Weights of a small transformer language model: MLP 704 SwiGLU.
Each number is 128 + 32 x the weight over its row's rms, rounded and kept within 0 to 255. Layers, rows and columns count from 0. Numbers have three digits each. The size before them is the row's rms in percent of the matrix's.

# up: layer 2 MLP up, 704x256, rms 0.147, rows 43-109, columns 0-63
# down: layer 2 MLP down (transposed), 704x256, rms 0.0826, rows 43-109, columns 0-63
# gate: layer 2 MLP gate, 704x256, rms 0.156, rows 44-109, columns 0-63
up43 100:119084081124102112093097189151166149161146154120122095149078124111080142125092123068131120156123198176111083145154171146133086157089161148138058105106146126076112111167144131102137140111136137
down43 097:088133181178079124149117109136092182123159113155122129093148105180148062141120115109113137208144170183114129112045133118139125164182139076100178128130160170102134121109121123157158133107044137
gate44 114:128189115130136152105120133152163142174122152109120107149115145148165175091161127133126127061198082113145128142122067085089190072145073121096158111125124125126124172165097113178154179117078106
up44 128:124116091155138140068154125170182119089088189149133169102086168164162116102149141080093171093134167111141146097112101064104116115170198091123147135074095124202176139079083092149103136113105119
down44 107:149102168127122068143160147082101088100154065132162151109129102069139111148114076135094148196028165123098099092137123188170109124094168110173129107127166137110128103146150091069121114147133109
gate45 107:122150094142127112181141047104175170102142068166189133111089086145094172161118150056164167162132112083180077116138126098166130138125107075120096167127102141160118168195135116125121097135143040
up45 103:173141062090156195164134131157145082076120144147110173068144072113131118170105122095117172126150144177172105163172131171141162127092147138137125111142151128160119147115158179121100114110148113
down45 103:111174167132138130175166101148146145154108099138103122139133119135153185165163128108155160146139058045081074212107082084173146112109193170079163136195129128142099187132164127136061090098148151
gate46 096:047147168121189132115147160120074164144166102161146162136073156084063093172108132155137112109095059130099123149099102116134103166145144111115171136161108141106159103157149100148155077148097143
up46 096:137090126095064173118116131120102136096095165146163147118147117109086198149131131172153092167146111103116086123158090109098172094174120140148098095136188124141119095158128122147117188066107072
down46 101:123132151103127147149111058099156057148075102106154140107114090110130129146153144130121081137143130102064119112129081052130139162158114134186154161142141091096111093144108096140103124101151186
gate47 103:114119085123132107163142112100155117101162128112180166114128157135112124092115087170131174085138139175125130111160124111113140091078098086122141081138147090104183119148059101088195058124185100
up47 102:139127098105188135109088144118128163172094160160169094160150081172144092165139138123130114127106089159162125064106161101139101123155106129186126065123122090120117153179071165139159085144161162
down47 107:153160128166136140158184152115147156154121139100122116073140181131203115159108154140193104123117126134138140145141155129144068156109099207175139125117165129126138165097115169184073088136121157
gate48 101:110159146154110146074132095142174109171151119120148175093119065123136074151149136101138124132130107124157115154121135158195172091074163134105083140072091129159118137052087127090106215162110146
up48 105:111083107139096112169168201116100205127100121135121142102109135170140096132068134075175126109154113102136155142134158129134112162144163109116150129151117112093106050093089142132127132155107113
down48 101:152121119191132151092143134140074089085092144117149084167160132149119154150093161073094148135114170105111070117158121124150171106123168174069122074109139167139122111185135110102142141114090083
gate49 088:132067122092124129111123168172141187178137179176065104154145111130149155160112160134097079148102143071113137109140098079125180118150190167124116148199128165168163131183109090125143123145058146
up49 094:155163140154160147113100090132090128104107123100114133070148085126171064141148070120156141133154144143105109131064132192111081106131147124120170117087116085117145106107194135182103095130144075
down49 090:124152112183118095093159083124119080126050101081113143114148130125118152099110108142152084103114115122109090140150164196141146092150122128137083086121089126101061094137125106103061137096175122
gate50 098:094163142127206200204103174144136085209138120070116117131132126075100189156092193132106169145106123085149081129176098125132122164128071075103140119127118124131094144172089145096159147091115083
up50 102:160163143130094070098110087063168129080137113089133066116107118172104066198141127158122148098128138162183097145115132116124120147110116094090108143100174155135186113112168121127112125086089147
down50 108:190095126128149161167168161162125105126156168117106174112152183094068130134117146119155140139086132105113090115133089175105090161132102104159114191125104134087082094099086136129139101128162115
gate51 091:160131120152118152113167048076163124112119133141154069126066116179172173148119086162120191060086164151135131138107142108148188133130140152140164105111134122105206137177105187103126130163122120
up51 101:116157102124140082093121173114131195110089106125167111105205109121119098155086087160124188113111104133089109080171115110118187169141139181121154133110150143099132104102078152103161171146169137
down51 097:127106087136094159191136097083126147186106077144147147075080165107097208103153143134132135126168167102079153088070185141141118086128164182107161131146117109113078151132203156129185123133102181
gate52 104:114089120132124214117133128087119097077174125067093054115077172098094105138072097113111149183090106133145158149196108157194132141109073121084121121193131161120156077183092118090123114125142102
up52 103:151150168133089101145165117131143095119221127138128145115132179135184144138159090109114140123113190115142116098107128168120112101189176069119092156062110087130104119082061161154082168103106182
down52 102:190182107091102130105159081141169132136065091147133116098122117120146115193139097120069098080161061102128093152136147124150127163148106110159086101150158072185082133144211106092099045130124178
gate53 090:103107161116131080116118151120126139119116130129193147140111207067125143100147104108162123131130094116185135068151147134117138119188124103160116085123165115104108120090136179172104140196107093
up53 097:138109193105122078073159183147117134062094112126116118186152179150173167127131108127196131116178089148188103118159092143174111173175102107175125151078132148086161157132146143134117057141141112
down53 097:111097146143137089092103131124170125171155196145114108164130129120136183116159100178060088150180158147097132108151083135162138188143169082152202164155107139127086106129109101117153128140165162
gate54 106:122120132141080066107051128080075067110173147141163158138132101101092118181098078098180140170132156167105135110093140095132160145121129181141127137185122131137078096113175155141144164085139201
up54 109:151172096149134180150116051195148110080176131065132169172118119126136153173171180144129166138137136120142133132151063153177150176157095140120127160061153114181153164182104126092189080140131135
down54 120:132123144099110184087097131123181116131146133128101112127077114132162159186108149140139163121114151118130120055084102121090070104158128138120100125100127130111159144159091146137141087152129087
gate55 108:113104147160147186146071150103147104123090091168078108150152100113205192116087104171094166105162096077140151098177112173039083103091123123125183130118138051119132069119174158091087120098177108
up55 100:114166170105080126060133088112128100062080092086122099111159116173108125147059117039157067186140089098099060201085111081173125121105174142142164100138078125101111143120132142130154134191097117
down55 096:097126171124160122094109130148094126106180135135068176084085135096138121155091093152176110157097088078129080123122133074101158115091100128114116123100127127159133157177088092136182108160088063
gate56 100:126152103108178216113154136124142109149131071103106135099140138185118086160084133137110164158099109129113156124141161052076095076157113179151095147101126076101130119156159094092140132157136139
up56 098:137186136128120073135052142133141154139135122166143150129158176139115129088148114127100128094126150104164107111123098127104125106144162099106112127141136111150138088088129130125167128128147108
down56 102:141113149187137090128144086119146119135127139127122126087058129058141121066131107098116145130052068092136110100175119107126106151077123105128157014100136126172129082134126098080130164153099145
gate57 099:121136146136140124118123188163138109121127125142195136115133085153145148184134158097108116148164109132201083096152155184146118131117101089071112111188126087109095116133073128086159155168141158
up57 100:152168124183077095141137132131128145158144142124123085088135148096144139170107124101169107140180212131121105125120112147094094157202136088164082166118072111142087128142162155180105107173120097
down57 107:129159185035110124189159137135168108115107149124159090129159111121113157101130174116168066119097147170108170071074135113144146160130128142135123153132125120151147077099123122087124106137115140
gate58 109:111066119169143198140140121169192124140108103182148099126177084172117140125142110159113146126210103108168125130099077128134206110160122088102167114142127178143170128132088154118096060152109073
up58 105:153140126124241139164086113152143091102150100159141111122109166133117188077074100135114125138150108133095132140141128142117142091178187091179154196159088175127155134104122170109153125160088115
down58 108:181171134051095098091122143125106102090149143078091118083148223121104144155174131153140076157121110151169119138142191080152122095164128160113112108162155122147139152204132122072102108138106136
gate59 104:146112153059125153130155167072160079115092200126121088173170102133089078136130116039104186145121153187140154144154141099125169174129137107129116114109121137158120107108154155140128156142114074
up59 099:062148126114097138110167091144125115117169143075179072136146070082150130130046159139189128089165158142128088112136151154093173088092084102153123137087145078157110184101084087097141099115119137
down59 101:096183175186138164106156080159075159107153075093087136164097160061127171151168080089084127139192099127128143149108118111177170061168151139108120121148089143170105113159140124161093125146132162
gate60 105:167149132164114090144108089073086123073147125121113139136031169120108124161125167133178131127158153187149168113109126068106168188102099067166138109135139093163106089160148122101132140111110104
up60 104:107116150112133142175166198167108140126059174110088138119151138112138118168137101109130120109187173099061118089130163109136125181161086124108123134094128138138139179126137138108088108181141188
down60 102:113043084122183122135099133120140100140117082100131146109150107075183111152142100137161206120158162144102159087076128123143128100151153213107094140088091125124167138143074176090202190134078146
gate61 103:162127151121097152100090177125066089182133110105141164118198088130190108132192055161162150126130151160180110135135137098120111107093123175165106111122140143118106163128076057084201124134104156
up61 098:125111127136086139098150112115149112132124125132075182108150128140114119111080154089148174068118096115101131137147172110193152157166150127082167116115163088097165107103115133136142132157169115
down61 103:145115130113096161167147100100064152147171132139154095149153127191130132080138184112064145093093118099153141127117138143134167152063187048077153091130112131089110096153124140103144138174143113
gate62 101:127170138097135139130103121112117156138167117158124130153100176152138168141125128125069156129137155158124097119149112142110152147148156141181181121156160159177176129175131149159132159175044119
up62 099:079152132150136095117137127106145095144147088115155144078135121078148189070075051148135152114140111088136131111096216112120156147085136102127053128133101112084138127088201146051142107120168097
down62 103:131111131141156144118196138127123109126140150108119092131134084134119176111080070100064159094116152072152171113206095092095121177051065100122160089132049154107165151164134118103110165105113125
gate63 106:186165160101120120098129126151172157121119100110087127153126143180097131142143107071092113117143154138114133185079124111160187108129126157134111119104156169078188094117106143120122102161170105
up63 100:174104120157136149144090087148120122095157133167124169150073119189132107158166107197128143144144108150129092144116174109156149176188156139116136081106150149142120197182104128167157175183172129
down63 096:131151113096124096063171105109088114164106114109105193090115122197062107096197144209142134108148214162087080181176158135130074159105091166131136168127148108095071111093095151153113206218095118
gate64 096:069189136070112122117157144066104109152145152069122121178160107095131155102111114142088189103156102114129151081135139139073174073125129136123155129150110131140130113152112105073129112144144065
up64 096:141158086118098166131138110073097060121160143117170144174105103130192156138069148117102093091150148170125099062114134132134153168148064151112158108153054102125132151152124137130117115149164132
down64 091:147171068106103140106142102087079141109115111127104198093167070132154164139143111164130086142125178094096140112133113129142103080116181109155153095208096160116112157111181201165070120111122111
gate65 094:099138150106149146094149166169165108135137127099085134088191118167190151106144141109181161150111100143136104037154123121201203125124141116108087077076114203131104156118129139099103154115176142
up65 089:094198129160096090127147061145125078176116142120141117150104137118126120093124162158111095137110169104146123122109133143178170086119123120148106122111114137081128094047039112101123152091090139
down65 096:145170126129186152119111142138116172114138115119138112099121142110119123156108132151061110082076162124119111121132142100088150126091141070102119117135020164136088088118125139132114178100170064
gate66 109:096138169158136086108082100127077122109098149181136131124151153142083159149150092055099109071126139124138125132107109059142137133096107139093117129101194160179142160117105052106154132129149087
up66 106:150117143076121108165183100146157167143194182075131157128110054067156103087120154128132121175109107044164133090148153157105121153140111116145085165129122120112135153119069111140142078176102125
down66 107:159146104096151125069081081143147141158101136136143115086148063115129164167128228117173132132120109061083129054071154113183119098109082158143135146127109150148137125148188092158154115134152095
gate67 094:097162118104123142099063083104114112089200143100149097098172133102161175187078091128122115111114135106106164147123120126147141195111137172146124169142129125142126061138150125128214128097142167
up67 101:097140103148182124132111090109075144136144129118173107117158135122152125156083130081094152096124135096146121080135105113134175184118098117132096138124149088147105159116144146169142093155077148
down67 104:167127138185108170113014156122110128074087058127115175170098164072190129097144105109109149127091143161073180137173093123201087133109140153155136173104168105151141099172156067151155205120237150
gate68 083:108131168143094128107142164109112130133168112051137144129118125072116131097106164159087177118133109103195103144140136100151121135183104056088155126146081154205131107152135103144145095102101183
up68 086:143159144114156096107179143169191099093165113118110128137105114122147133195142060115106156160117136103101109146122113119152107130148081126118088126060079172154129108163112088128088102068172176
down68 090:148129133055131111118192118118133156127110138137135159067112094208150021101118072130102154113101098117099156030133133142148080103132143117119177135147148099143160122164179069116105173108139094
gate69 108:071188242086120097163203130092126108140111102154118162200107138161126163217054151130122135095118096138095171097124087081131160163135114156137217102095078161130095107172147116183094120117144135
up69 101:067076121152147132056132181132133194117136065198143060116094129119135132156140135115109153128119117154146142131103144122119091145061155158093088098146120150127155123134188179087155120152148075
down69 103:138172088171155108144123109106186101138191115177122172144126156161149168145104131082165186127098127086103125105097163122043162116141182136082163188154104169152180148177087115075143136139119147
gate70 104:128135181157143152114120139118121118163126138102116148120083154134192117130067139145140176126110114098136147161177163109152147128161158106191147195057122084186108083128169122108166112180139127
up70 098:126100149076137117150097102128173138109137104106100088085117111061168126059067093077104137153134148108156111166108059169095137156061082109155100142148109163150170098151087075121061115097175179
down70 103:137186077142174138124139082162119117139147136166194088147116114116073129178117132203144137152177129088095110149132135119151141105119167149052118168182128142134181112157150138048110156077016125
gate71 100:177128151222146089077165087169135165130146177146097110158122111105146143092154202163149120139185158189115088143147159102115115174165120094089168125131147114121136109119157076149140122108102160
up71 098:118111113112168138132171164129196171113135187106095118103186110131158099116076116134140150229064144178054108109140098157182131138119162143124096086135110123124146140124087098154085140139137103
down71 095:154100108158119114187124078140125145097102110134160147151085128118126151093098151159126103140186186108146114138079169133167067079078122112171158119190176145144109122119112096145172174115094152
gate72 087:137144159139101177077101129166138110141119113140085118170088143079202109147163114148120134152147119172165134089114118183111094114131209131179151079105138080136137152115095092133077148138118088
up72 094:151154126152095176123106025141097207093163117139117137135102188119169145093172171153116110146112138166140140093078096143090106114152189124147150082098155056097151160100101066103080140146141143
down72 100:126109157144160151134102151114086115161151090154164100186165155156161120113124172130153151164080186132119125072125106122158124128141129100183127086126184142153106174096102171123158100123101125
gate73 092:138125122113132105099173150141134174139165159181136103080101139102111160124114127199144125143105127089096120169157134129148130136169173129138089126023158132126100147142146144151159117106161125
up73 098:110140092147063128121117133089066156083136085126103122135195092143102131139145111086145128168134156164098182125106174139133106147110138152151147088145096125132101110119150133087151154114096178
down73 098:108152093171145150160100158103142050122152122152111128199119139122123180160174158110113128062172153113115168190145155165127116135116195096087081081178090134125119175119112137172131120084115100
gate74 097:152189113145127172102097129222111138030160072131158128122085162126071174130132101153147138149157172153093136097109158117096138168049133127152140046112097133155106125112164145176163157113108070
up74 102:193121131104141092092118105155087138115114161119123190177075120109101192059189154146148135176080173146067143103171105130127132076109094131146120125120144158140113158117137154126135143098113187
down74 096:121157068144151164128088140063164212134163107070124130109090123024168114133115118215163132079158084157113101138092138103105124107122097163114106119123101194141112158100108153131064064103157180
gate75 097:118100135105139147121145110154154105075136094153148162196155112089095150170082152139099132131178139124169112110107070166167169131115130153121111160122137143068150104100142128143092164104092122
up75 101:090056147157093103155158109159116134202049136110134114088157132146167140085166090132111098131091118091058091130076109153206101160130124142135165149168150099109099122204170093151089110113101135
down75 099:175199134174102112093040123114112135168161102156131152083100061133104123117076130097138080078116087136132113150072119123096100216118087129154088106175171093169143144168109166104090116114179115
gate76 110:129079168169165168095158104137126140126123100132087138118122112083157191058078129160135144170100122175160085169145107079108107123175112128102124102141101113068180151160086131126044133141164095
up76 118:108095175164145157150127119174112139097125156147101134096089154084121108084102134111153151106104141128140113163171173125065018202150094180163075170127114052125152129166114121098046106144154076
down76 114:153186103173147128143098111110094107092152133144180103118172188158144136127141134161152180113152116121108113138102118139155105156110073118087167126128219127079154057130176086136185138160125171
gate77 111:099128161170130156104115107091125100137107169058084084133082161138106115129165083108118101130106132096128120139137050124181193130143147138121089114089114131150131080096165174203165157204104115
up77 108:094105104079173120117114129090154152159111123141081145203148098156136124087103163072094173085168137099131182139112140123146109186166131116167118148146144138051118109112134161146101098131175107
down77 115:153134124146134076099116145145156116123149122136120034125131127095167123126073104143077160110079148140174128160127157149075089122186142122177129108164185163083102138183098077041072130086165157
gate78 094:096175130124117071143124120087120144169123138116156158117119140146156098218161189074116110190131190153132092199181156159162140147160129147155142162157158066145139089114099143159126083138169155
up78 093:105130108119112126122122099080131084122088064130118162098077076092099080159155084147098129173211121144122091150175136147127169117113183149145140104137128121124125079113086150158113123170160101
down78 100:175084084150125085177122149139060132158149145101131102099112173095062181089068082147184109136160122111219129146079135097119122125174116139088135157105188175089128164096083118121104100162136132
gate79 106:085123076108147159128154115154104057144164159152130161098170115125089148122069172108127133076130135133059152159200154157159153110104199119131107148112127097166156128112141130145133096150104160
up79 108:160133142112122155119074060105143124127172064133155082151121141136093116107141054111200111124067141145151101173142208102157077165147137141100116115100099129126152149166090145104112104171137131
down79 102:130122123170108091209163118137133138143187096154122141126128066099133120127143160110187153172093154102157125153107099093124103151179088123116134114125178150160083106099067188166117133094101125
gate80 117:051070086115152155084113093119100105170147151123131100129148152154145120082141126152098139090108051143136110091084134136133143090123174137146158140137054110103103118102133196111120100090137112
up80 111:089153155125147089151120105134193069155133097105121046139104162090143086146127163116176114110120094103123103094114090138077127165150134141104108071116160126115145183115086120095115125159167135
down80 119:151134120122121118194112077138118140145125096102115143133129084124143146083125087127126122105157002154150148102120123127146099066149171095108195188132121081148111160112104160159127106071181126
gate81 094:090120129123130126119098079103107148112126062163136096092131046111126142130202054182145187127121079116207054141121136136114116131074110128120139096172157092115152107189143131108080123161046143
up81 101:066145169116141127138170146125155108138125058156136101145085131151067201135165107153147133142114070131154076134089160158113148122158108106152130132152090206130146114099142065149112094107083179
down81 102:145108137128059149158158136112185166124093140136159107089150135163160115144104058115104114166183128165137137175118138141126142128100108141175121155137162131122152128129145178187120073085133177
gate82 093:187089091161099124143106072100147124183143131136150116157147134159114143137122109140142149159123133103093086116086106048103160118125125123173056095144127155151112117100195064151130139069179110
up82 089:136127098184100040101130070121135092165110164146133068180134115108137126113107118154098119134124079094145145121125100136133119144121130213133095114135149151115116138131159045144141130127091127
down82 094:136129150124139142123134128188131143121139185090112096127125102197126066129148126106152143136141187103081105119095106157064130123136128101190090086108119102137129094134180092152111124130184186
gate83 104:155079150122139146148110052152089162115110179107108153120088177101209140171133159102103067193098157118145129105042109156143144122142102095160100129120118131173028128188102139085135101119126060
up83 097:141134083179186125047159096118160104127121135123123163090139142120094128091127187164149154129107098166115126085121111114132169197141143143161140097099115155127155128098164092132128130150198229
down83 102:115112173113179094089108126169103097141159111152120111131106139157081125147140147121087149139116144139171085152159180147102130147163177127079115100143127152138130081079148080081101149136128120
gate84 089:135138118133135114124146145130119161085131113104155140142152137168161187162151104139095098144116089120141142119111137151146131096126105045158157135096121146107118160125147141097134126092175101
up84 090:125063186072130109181113159059136071149148147100040124130096146166094133125153073125105133180115140135119089177142107152174116103111153140166070117119131207112157142113110100158102140094086138
down84 095:101142131096146112169141113076140130125116125133133163087102099162165139112130095097155125160141158092138145049174119130113134091177144058202118112145093157131117113113141142162128173094183169
gate85 104:164168112145106182059133159116166118146102163054106105160096165179089157169150131183135151170101083097165184163169104099148071075164168181095139180144079128144181130138202045127152094110170155
up85 102:162130144124159097165126103135135113101074151070141109120020155184166112121179146127118085095116168145144076100105155197111165186161121167079137157122137128134134199115114142118110175125116120
down85 104:130117156096187123108088099158033126134170131104155176123152118147095178198112149102121156108196157148136121120135101182150158124130131140146085132206127079103166073158141176115140099050160122
gate86 102:174150139086165137099120090108133127095085127128108128092129105185108123137132071073194081124070159147077173114115147115154080104117086087134097133096175064104105150087137136067164113117115149
up86 105:057163145206135124149109177101147125135148079081118072127083141078159142090086151112061097121133088156104070196162127152141161140157189112101105121127130169133112124122124134115157137069126152
down86 101:094152119098121080140150073156150120116103083084162122083178092103154164167108108060153087100128140110150109043081143126081163141157159130157143096116109123113132166116108121165122146108125131
gate87 111:115113160124123103141065123211108112106158117191093175164168102117204121147102049141130189125093099134089139141116131147121209124110124107122092137149149138138159139111076117160110117137087098
up87 109:138137096081166212153125186121209164127158124154133134137122136216160150151150121134092134114119113145144108111117119133079102127120164162183110143144146165136159059113112093122174110173111129
down87 107:124107076131180178093171159127099104168167100120094131149098173149128143144109165129096089118084096105154121091059096100105165147086156041073161207106162130093133074115171138141154104103180124
gate88 126:109181152119124177113140131083116119178118149194105152119112117086127165131092091175136056127076077138172100114173132115158137091071155185131095120162132135161165116113148146154183125147083157
up88 112:071144093143098092062129146127121130139131072077126111136148133152102171149175050166188171118169131130113155101145113086102130237183121145139135153092154145127093091142150144082149129136166103
down88 113:105117079130161117154179161131130094140110101168101184123202146108140122102084142105133157084143114168131125205166103136087207142166176127194206170173100169091133128136115151114104134064159175
gate89 114:105172169085120129081119107095181071091140182153163125106126127092110108116102131133169140129125141137208141143141186119146149069158115124162065123113187094069069127144146084088198101176170117
up89 109:142109162110102069112027101163092144124117101104144125117145139143139087102163158155094142084163071091086142101128116077138121118187109183103139136163111145149114177107082151068108119125108086
down89 119:097119137156088142106177104157085044143165147121121103143129139115167120110150136185124119177111112120068087090172179096120160181076108157147157131114110112085210144147098134116120121082084188
gate90 103:097143124141089136161146114120139167157070156111128109144102118118098117149136120149151140113200075039141190116116149119100175153092140155149131165103174125091162109117076166188101147167153121
up90 099:133163150169111176095117104085131163140138117123146127133131141119128084107125119090203199164138109126101101103092158164049142125095175099129132138060143107149138137113110139106167183178121128
down90 103:108111165125092107155106172143210160089150110097135124144129076158114134151094147144209103135088113144136182088097140094120093142193139098143167141154183123116090128029105100198094150149133160
gate91 101:128129149140195074102098150151160118102143073125042125131154132119143187103088196167086139139130127089138124139121109056143123097091096084124096141162169055168088104162160138157145117146105116
up91 106:062167091094101101119102125058130122052138144110155136136119115110149138070163075176120067109102138136093113170093168193138110142100121113148096135097117105080110135072147131125094177125085148
down91 107:089111144146121163167212141153126139164134139117150167120103149087063114144143077100118134111099188158111130135120092117110143109144096126129068115101077160233124110172094115064141096125129097
gate92 096:130118071184160164160145097142117133094142172094165083109124129156118114140126135153099164188129165131150124163123188110155119134154092157179184139155084132104101168168180128114142137103048141
up92 099:132127150097110103056059098122117135182136120127133109055149185107115156106169115085146137155129122113087108086103181143147102145164196090107056097124130093125112085127133122124153179137140094
down92 101:148103167167182108071129065129110116090177198125140121145116125135127096196094126157165132122155113158153167088116172114124111138159173119151078173161103161096144164133174033073119161155071154
gate93 106:136077218125137140113105111139118119155067166086149088176152127200114156137116152163145068169104120095099172132086109142134137126140112106078103101111165090119096181169124034117115138110151110
up93 105:113189108155104119136128121101094178110127065158139178125121120149176163120173142101128151072145175100119095091108094153125079100161138073139212157193105116149084152104119109175111157173157159
down93 102:151132145157133070132140128145169140114112150047138113112139184120125102147121125155146151159172163083170165124095151141154129144091145132156196065127098155134118154194151085153080156104093080
gate94 093:120158092106109108084143113143183162121125159154137174107172134097127099153074150131082095203103164158118135130085112101091159131185123101104145178129148161128109139144168100088154116141184130
up94 100:067139169135149210149176168076137144089122076085085117222144108171150106175128155115097090103135159146080087146125153123121127140132129055181108095072087105117116020152150172161088130095077168
down94 099:122113061111108081133056120069103130149169058154128123117102146098124140089106168034130181167136147149169137111140223178132145160170082089165162148137080107142146131164105081132119163136145090
gate95 094:139142140103137136150102146100104105113119121144148108098120173065131080140129092135131150126190138127101138131128181130114131182113133109182094121155110153104183097146124097127146131143105134
up95 093:091135111121136141132102171075145100117134103132064106094164083083161185133110129146145123111180126114097058154109125111134180136170158127139141135060123119165136136042154121171082128133186097
down95 097:074140058151158148075131093113128143141096134179108138149142090201152118197139108137136128152120155106107166168093104104153165109118096164130100189086148167125142109165153094122085140103133117
gate96 107:118152182091154133090121151087130103192142105114094082127137065082088119109101109178182104132142104115040117108141123217236119155115125166134119125139149148147094162190146172116168129162084127
up96 122:114140166115152136106119156129135152117104138134157158113112085118072118168106086165130111097142100072157082088084073154205142104102082093146118145101123143140180183180122221117123161133122135
down96 123:139105117140180117151142122133116146178112152099139142112096161108083126100103161140093135165117139084175155063124078108129172095118091071132094140112182165151120168170185178100080111117118142
gate97 091:198173113085121107152184152114133101168129073085118200091159192189069114104086088095169155119160143124182089152162117123138060146111141142140167133098073127067143134126115147182098116128145135
up97 082:198093143137127092140162097156098084117187166093169117155129161120036075130106118104169130113099158080137107163155196194150079164127114108161136154120158114134174104128135163150161159104163127
down97 086:086115151138117153147108109126100154102103136133098082143167108094111128085127154111131107119150171090144175109189084076149029096147088088192178131099161151147177190112156151164119103139093140
gate98 097:114128119120146163095140131142153176095093178138091117146139122152131117152073127153141163116127161097184111074124094117163103060156107159119133108169166094175106053123130172155114146086096087
up98 097:150169094087116098119137136128099168120105115127138135119144072158126100135167108072122073144113119098160138131086135131134115167189174068128170152102139098118113091164151147138125121145119148
down98 102:148117180104125145122173103130174189157097105183156122151103138139113161112103176141136146152099075137077115140135120191088143167130097164171113116092152193114154095196168135133109158098127129
gate99 102:122182102051150110152135180165134168077096102131137133133052119096156119139095114104197097151121115122106138100104037065132142097093145120114134145126103082109106114137133108036137131114083140
up99 110:134101099121177141099132102095101088213150112090160115123158123207133126107121162143127174123165159153095098149173142128121060120145098153158072089141157130169151170158113076121121159131142117
down99 097:165135155162159161123139138091170047085130143175174085077145101087131084067098177084200189142117147160096144140100124115165155141149155130076111156103104142215222123163163126099154129088145108
gate100 090:088128123128143178089145116146164103124146171161077079100123072123170126141083101124146110096122121139130121121119119079142207105124139120108182122088145094109111121079170137109172196083153080
up100 100:162071197126127070193093145119144123166133139110196155151089074101110112075141101089132093150167138109135161099099106133110081071148105112163107157140156154149214174157138125127133109135121131
down100 094:191148143110131103052144111086086133112148160133180115162138163126100188120113070148117150184084137087129098147134114156077163110170152133155130145119130147095151095204168130147153117120125103
gate101 095:085112188105074172125155139105124117105175112165102162084170137181153105115155108117145178096101122121105100090119169151171139121116094133179117111091094108148159160121137177073158149117109167
up101 090:022101161166184099106082111127123114135139118130132151152151149156209121118131129076150144116148122134105118123140054141064150134153087163145151133147175136092125150092156139082114105112097150
down101 090:188166106118086105141111174108118227130130086103090132141092105115124118153117082160127125107139109077147120114155150127136064119126110055113184133125137133125084098122116128153113094144109184
gate102 087:079164100079130150128129168135133070109167172102153106096105147088158096170091106119155129078169131108157111115072144105109121146129070147173109118120146170111080099090090119104106131130117123
up102 098:128130148191164140100156098116134120134139109133113121129141168116127157101120129152086119134046150189096122119177150187173144107184168093075150158134160124160113149161164126195115151091136112
down102 096:112112148120145149100158120150138104125120122149153122133137126131083143092130157145132099131154086123113096122117097154103219122106115117111095080172050166167149124149166089120139097134142046
gate103 109:151130144129206099099182114172138131131113031150103097147098121152177067148118101147069131087115125141101114204061113196096168105148120178093120099146124139135145088120065133103134099112154144
up103 099:154125139141150087145083135132115127224149190146149090130103157106132069134048091177130093087135075082125100217131169136160164126139109135156133090137162108114123097145078146126087066096135097
down103 104:086117107119126169120068179143148133194116079127186119100111149175158102107128100121191118111145109144096165152104076141125079099097145149117129120160148255112121125118105133131107123154141108
gate104 101:128169122252171098172148166103147171107119131099186099082158089127176064081114113127131181101113142108121145166172149155098124102128130165112101119110140148195157121125113135152072131191149084
up104 100:135190052146086159147118094137122108113118144072228129121176118149172109053147132087160127190068129061132153132105093157092093105135102115124108112095080156128121166158131099107138149180096097
down104 097:132131140106161155140154105072069142136134098099116117150109121150133082182136027118098107112098144133148169110094167137108129129134120149104161120133155155173139106108193143173071164099211111
gate105 098:174181116153132123175146024133078111105110160152118134095139103175134101195118146070073174111155163171114090092116116071067155163131154157113147094124135078162111210084148078171100100145101097
up105 099:199105134139129087133160162122137151136131179115118115166141067142131083090188142101124095155158131178132158068112126112133098088105107130160101110151150171081111116127168175043150127098091152
down105 097:124130108107115100148152113147153165124121172124156116084152104073120137104123129107113209117143111160116126129156119134144111170077149144136132151120063093047122132152075091049103083168129087
gate106 094:124057168016132137154125134120089102154072103113115157151100152109086146145124168133131119081113145108177135138151167158161142159071124132112146150162131179147180067118158160145129132121115122
up106 088:124155132144124145093138070134173160162106111092138135101142148140110114136104145068131128122116147162123114162066119111091109106157106104075149170138168042083058142115106138115199131172124105
down106 095:160132089135073118116144134162129155104150157119171070094160104140089127061075146139124118129152116100158116106209143159151153157164102139140116114106128098071144149133064099101089145130153109
gate107 104:144087155209151149126149059111087102139067142131102112121142141104109150119180102085060090122118083112164098090123180172125128168118101128103182115151122174129212166109042133108113127135136182
up107 101:085096182093103093102142098099108162131081138134126172139113174169174128139190174145163116135124122127108074115105158133133147141154154141117116110105149099138115159116155133113080157090122176
down107 101:091104115153059146130183056149064133101088133096083085088155139143095092084103183092175148154167102111159100047136135117192189147186151121118163140111101080150108126129122170093086138087168133
gate108 111:159137128073143091115084119107098100167167092142117066097059128106132147081058119175130076069082131133102126115134161131113171139092091076084146123146112077120083113142107129054083129105117142
up108 103:141148083133123166121143124188108122082098131158116092131118146161112106112162180096177155224066147141094129121130127148139106123160137133101128104176124121184158088136183113119080125148146135
down108 094:151176103134145137162091152115148213125114157105072121087146160106108103114127157140132123113110083192131159129111041147124073163078132101142085161182119074124147164159061083127184037133152117
gate109 093:117156130140068187144076157138120073155114124129147083145158154096059121120096143104153146129152111044130135136133120074127135137165098158137105037147121088072085083153146118082111143095169092
up109 091:118135116111102135145102143157134097115106117118150079148111147106116107106101138113139161136186107076122123147123109070089111119178079170176121073127106143131053072074143134135091113106109127
down109 103:153082102153094182157152091118108127114110160136134138151155112131161101085114160128129135157113113106156176144110188129153099141094133132128167105149147112150166109151134123161142149139125118